From a checkpoint of a small transformer trained on Wikipedia.
Size: 16 layers, width 224, vocabulary 2048, 10.8M parameters.
Training: a variant of Muon for these matrices, 423M tokens, 7087 steps.
Each number is 128 + 24 x the weight over its row's rms, rounded and kept within 0 to 255. Layers, rows and columns count from 0. Numbers have three digits each. The size before them is the row's rms in percent of the matrix's.

# layer 5 MLP gate, 576x224, rms 0.12, rows 268-276, columns 112-223
092:153137166142122171115152065113169159111164144155128158116115102096140155145121155127116138125069175116149117114112127144122143175075153136123114149084116134144125145119119122144136152171130125168138143128103114151114134115164137111109180108125149160130141145097121128070121119147177176117168124155107146098093155109131158121173133096125
098:171097121115087152123100134094144155092154117152110120105127118128126114125148130124138105089131109171134142131136119144186098141100062114132116104090116149137090157111180130125158151140119090136141132134156150127193064134141111132138153117113114133128116146118151156110056105069143153084110133127140149182138110120095094127134177119144
099:180133147140130102159130111163125085183122175160127141092158131099112138123114120145126135142089123073149127136132145139143113125143139125134107080126135146148104103076075160097113136125123140175112109131111107117109091158147107134137151126163135142154085144119124138204142126104152132134114145120176106164096133131108099135139108178132
098:126113124136100144122121120114080154124141137151110121082117109131125135139149121126113127158128158101118165122145167140118122098137130128110079132131111080129134156140145114158175080104178146117132153082147140108135144103082123097136087145095143099132112177126115110139133149107135068121107099125165098110131141107122151116087113123129
093:143134137109134164163097149082063077134155157154142099133117135138113157129092112159128131146128160135129112149150133141115095108140132098147141107123128141131105109150149112113096129106097148144121105141116142087110172162112192133130148120092159136082137103150123087084104120130135124065117123111098162136149147128140177129119154118137
104:102114100142123124118168141157146151143117102098138101134156125103124115096164148130107134113135060079179114128108120105142147120112118127138144119098096130097147102128104145120182140089117093131153136138127137111093090139109111127176091120150101113111135132161138137179175125117147141173153119084119150129151133146152156096122136137120
102:137114143151146150137130129153147135121152123159101102082136126131117134172133121126108157105115111113113088096116104129102150109136106146102109093127153142108125166160170160123099158110122125120142102117142107120155144106181094137125093111108124167118160158110157150158163128121140164135108117122118116116106144161129147125119098111135
099:097125117138134113163170146109113107150127132116170100135143096079086120155130115171133082130137140089123083146133138114149141126118109130153129168133111121156160154115098152121156139145127141123132160138115132170159125137093078144115124156145182080108168102141118117147155108114140128129133105149089117115109130114144147149131147101144
097:059124072146167114087120166096115136126134112090149137137139127156144117113162083132114158135148117099117140088112067117113144134158133104109095149168147132143162111147114101109107095148153115117108139122114157140133119117131115141153102146111111089099172125129138176185151126127108195152087154099153139151127143128091126088159132113149
# layer 5 MLP up, 576x224, rms 0.123, rows 268-275, columns 112-223
096:156125098126094133079118124129147143137103110094114154102142197143144143117148117075086121126099099135145091115143150117078090148128153103137083121168161104111163132090102138113113125160118108103126154167127129138121137115094109161104120128134135118129155131148078142151132099116127150114131125148121107109156105109173159143139084157167
093:100129144149149139101101106086095131140125117144078167115097138114163099153104148131086105143112080150129135107114123091143119129132144135124142121163136115119116121122113146102129117126128107127114109133147108119100171096133083128113063149162118136104130163139110168144125119126086117134162137193114168127086114144115125105162097140128
097:130132109101152138126160117108108112094103090129117106105126159102157109115145152116126122128098120164136135108111094143119153163150104150163151143056135096094140126124160127096131123132140097140119195097106109088128159137109166144168128135103145136087133077133125157100143149143179180149134101125153109132185114102123146103127143163119
096:075116165127145132097135162122129113129136054178153162128103160145121119117161151135135158182105127150161075138119137102144153199123120135122136111110113156114166144127112152148088178112124130122148098116180123122137174127117141110129152119150112160134132126095151120160099149113156141121121146132135140099130131126134128151088128162161
093:129124147115139141134099102154139161170105140098126075121124112138108102122155157134107113134116131107119136105117139128124077135121082154144124153134100112098107159075136147118060142104157091086138112128158088091139150166138111110135089141118118164098109116133149091123105129156085162147105143082136097129182114103099140107145145092094
104:147079138120102105102118133117111111112139178148167112136123152137124175170116135098135124109126117141116115137122095139168130154190150129154168169101163164143133152117128111121123098125169140122082136127123151116100141079144139110154124108086130107112080139128117113121093127147120168104111148150120128095133102146180090132127105099143
100:128131116142110170125170139128143099183140104158124120103146120094166166146100123126123167093119132138160120133151093144109111095094147133108127123109155150147121103122128122096136148107150205167130141128144106107153119104098167151095133130118151140122158139120144140135141108133175158097144076103179122113139124150143170133119135164166
101:137115126077122165102162108114163101145128101151093112103105145145136164091095173134103142150157128108136105144119102120131148108115114134111157103091131141141110075149181125123106108133127137079145149130147127141150176129144135168103122104154107117133130123154140134129111149081089144104137123125128153119123103108066072144141051133105
# layer 5 MLP down (transposed), 576x224, rms 0.0415, rows 268-275, columns 112-223
093:167132101080119127088162146142145082144110105086122115160127120160120132116108085091085144135138161126134109118165127158132156140098097130180139114094141088133151120139169155137100110129154127150157069138126124143117140150127127145186087116105139101141133108135116135109093138115133126130104130130107137152106128104116130153119109147122
100:133141132094137149126129103123124098134082135152152098178108153171170136150129130097144142191139150100115143140161119075122164133088113098129111169095109134122183132087136134106135123117154140129120120166143165146123122142131153140159175110129126140137089139110140167091153110123131111147117125159129114143164125151201128151111105132122
099:103097157106101079139153139096120133126161163163120127142121165108143104117126106148084135138123107106127134143116128164154146147136110146130125123160111138140143138134138138130127126110092130141112095103130164146133113177111080156118128154130107093115162124140136117141115122154198154143131121124125102094071140108164146173133139141098
096:112159104133180137124133128096139090113152141119122093162148152126127113140149097151163129134147123143141107122122096152179122183105115120084156108135134143098139184152127141116142142114097116174144129114101135123116127153113117128110115098124089095122103066183143142109141165135131142175147117137073156098077113139095107156116132125128
093:080132139145128119076139135127161146130136111105133119099113183088142127166126136146115188152143112136154098124113135113144185152102126111103148169153109174131135127168145118175150108112173162148136119163135158152112108115134114146128109086165138124137114111143127148138176121077153147127134121147142141133091093125116083158128104162114
098:126124100138089116115109158176124144127126128133142127097118113092118121129121122116117111092084151142172128120108095098116179158119144173123139162104183160096099110113107135127138112137145124190076138133141126116142168085141131132118132083108135092147103080117159124137188132129132127109162103134098159135147103091135104165129141170130
099:122126103153131136125116129113135101149104105138133178124088137157129111151131093135115146103130098118178137149131101173115132111087196127086133155123143137116098143163133155119074170103146146139142162108097134131080102115117127159103120114123119089118091127116111150127120154092112159100067158148093101134110135132134105132106120129121
105:154115112120102146137159106122138081129133154099128114127125100118121143096114097151133101129070134102124165146155141131104116166137164139170098123126129133083120112143143147153154145127152127105108108081110127142121129106123141138127132147079139149182134154149117123147150110147145138124132130182092099108148069102116126100171146085139